From a checkpoint of a small transformer trained on Wikipedia.
Size: 5 heads of 64, MLP 640 ReLU, vocabulary 8192, 14.3M parameters.
Architecture: rotary positions, no biases in attention or MLP, untied embeddings.
Training: a variant of SOAP for these matrices, 293M tokens.
Each number is 500 + 50 x the weight over the matrix's rms, rounded and kept within 0 to 999. Layers, rows and columns count from 0. Numbers have three digits each.

# v: layer 6 attention value, 320x320, rms 0.031, rows 80-116, columns 224-255
# o: layer 6 attention output (transposed), 320x320, rms 0.0338, rows 80-115, columns 224-255
v80:564484505524511419452535486496499432483595568566539503537528500534424466484533541494534528535585
o80:531524462510450475516540520446494514486476490470467510541425503477550486500547473559490554449537
v81:600529504488490517522475494458497569479429523457524479450564393521468524465501491509510494492642
o81:422445448458462502566472570564431450410526462560528549558514545553510490533468475392494575497452
v82:468548494512544492445510502464507531526537537401436488466479584441480569494487439443534475471535
o82:481510401510503476521376483497441486455513497520504500613414431439473497498551502459495461522543
v83:483455529473545508588489451460536556505531499516448509482479490511541566498526525445534547500485
o83:498534401550549486508465584422486375555449500533487459411465528430466515481525522553476463560588
v84:432565414531468468432503437504540449474480522575480494497505472411578462464501510460433474570517
o84:521422528485467449507470522561413488478484478409612629574478429576452537474538587546489442375537
v85:474475443502485494528484506538425482463545399471508589508551503535538464525558492543511450487512
o85:481416481544541430540481511515532548630450540490563491518508535424443497530542597448479554501508
v86:492457531471460530433476582455475454522524493457456535524544451468502481534476499549477477463450
o86:468495571376478515504561535542450489456535537580544478506467527534544515479580583437455521535549
v87:500474544479484507485485435454498445540520494558569479543526481520551485439514561551506486555566
o87:500493501499435482488543534477519565474488509408509533576456477419513521518476527543507480474565
v88:528454470523511492505419541575567487490554537509582557479532457546565536523527546456531514484516
o88:424462473505428503459540462451458453459466457544450532494438483444542423519454519485523501465445
v89:524444491419519465553519556562444524483559456460493470503558527481471510513484604506439509488459
o89:505588501514494605492572459527555486452421455599518501429525444514520486598574477568406460508522
v90:571538471465474509465535549505477538544498466492497513458516449516506511487519527564465530591511
o90:428460441631535445509578516540531573437459511439607453579505447503551566460484501516465528512441
v91:518555507552488530419473569579436529469539515440487464524524538513444495466472434469541454480466
o91:495389487423488514530507447399531413481479446491543457482498447604515483499524432460474496550500
v92:504458509523482561531381528461529539549487489515583474530493444439466469485492418455499501492442
o92:517503497492544491535545497553556524495478522561454467497500492514555550479453515496468420445455
v93:500520554447482521572486457527518507483496552488518509497507438527493534560543521463543512456485
o93:470493499534500486497465500493564434509554500561515456493471569565503437465419507379382499558409
v94:485463502467546545497523445552425449504513415416565516525439500526532495524527469494413537477545
o94:462476490481437445445561577500505521512467491436458581417476466568521537503503472494526430514495
v95:509523512481536453563516567518476489576475400416474470421463596610514431566489493505518465441475
o95:486490478538537566485509475550549511517528513453502455567479433452481480495486564506472477432453
v96:500461427439539422525514463507497555511488480520459534458487480565425467548529485531577534419572
o96:527469507465463610536474484520530465545468572486606439463423590444468553559369502463465412506407
v97:509531531428516538472545479479418494541574556482525561518528485515417523462467475588555496507498
o97:570434543497579569529481586529538458443533473419611422482593485536565473465440513465550554520524
v98:513480493472441436439478526485526431535501487489453539497424482476520575478476550506529503411481
o98:638527478446641509565492439543444504538481526431504507484440522498474429560491523566454464536500
v99:525550495561528489497483536440441475510499508456529547503567496471407430533486526493535502509492
o99:452442526496568543475497521498435527575540479572503603445353506516490500508434435528424545513405
v100:514483481564509488521535532446489510458451472583474447466528482511481583485411482519497500504521
o100:468531578490530614547531511516474504589553491410506479495457503417477455588509524541516519510480
v101:557515511502503474485532452420521495515465486407513507525547525485485477507488461501435542578452
o101:512479528485455544529454466441480460498457538553513571479618467527494576537469447550523527509527
v102:553483539535475524431501511505506488457500490533540455490434504567528533478517453496467447505521
o102:470610517526494429402472453500507543540434473412515525444621545446440518508591470458499511490560
v103:388493441507456433487476558530462505528492512483457472510438479489535486472519439566542510492500
o103:546491504555541558509443571451520579537490569489602469487504455505456500518524515522562450465552
v104:484505524502462554473576513486482530533498510440535462571500451507534539459492580519517454466521
o104:451476507484515494498430506482511568517509464494445400413503472542534457401500455514510547517545
v105:560527480501457491489474493431533437386524507452502447436452528557580459513544464503466590456464
o105:435489401494438508470532489540490450639409455466472525574471479418473493483454514392543505443461
v106:434501467474529450461499539550500486536541530468494453511532439567555486541475581551432419520487
o106:481563531470453438480455477560587515500571448506454469439537547495517549391509537479373545542523
v107:531518514454515532472515519514442513538439508509476566411406517465540535536527524496462448467517
o107:455403501595507521469500514512525449585463526528510446528529485486496449508506555507469466427474
v108:492526543530509477546426473524439431538606470502512444500547539580501495455454476512481554569523
o108:571469584461556415528588463487477486487452408505506499527503523426485520511432514499413524488562
v109:519561491518530472473636516521504506427495535501536493512474452418517382482461485480462515467551
o109:366402533475518426507451467500499448405467517493520549537604537492494492541592499504534443452508
v110:521499492493466493421533504532407516501493539501483453557484523459410491543519519587522533541526
o110:501485506500517530463510404410631598569503459457545564531490523531621475505464487540496504481462
v111:491486510579478509553519555538498507518545506548510515478539492472593437534458466506504449535498
o111:461522399520511532521535425494423458547469502477517454490467499475514565514586566485438522423545
v112:484552547536497475543526534561513444539491560479510478503469546476489459439525470511514457417487
o112:490447539495487470463527498530464549579440520441527568505483461566594473513523468501536578611426
v113:492464523483546532490493481511494499474449553466504415574511473462571453499539497471504486508468
o113:483490478470486452522506429487469546533535471567525562468524512438501517601485509593483547619562
v114:441497452470504561471553496484514505501576535499520613488503490527500436500486582517463532514496
o114:500416510516401513510518633509500465442413461506500505584496425521504437538468534549534484486527
v115:559457500505478515408530542397508448468496463528485502482519481491430582488473536544509454586467
o115:475598499532494504505492532501487515488517519507542485573486455522453472446513465452591451540550
v116:422535503559504504516496542492550434488533438500538502467495608499574495527465426497462552509493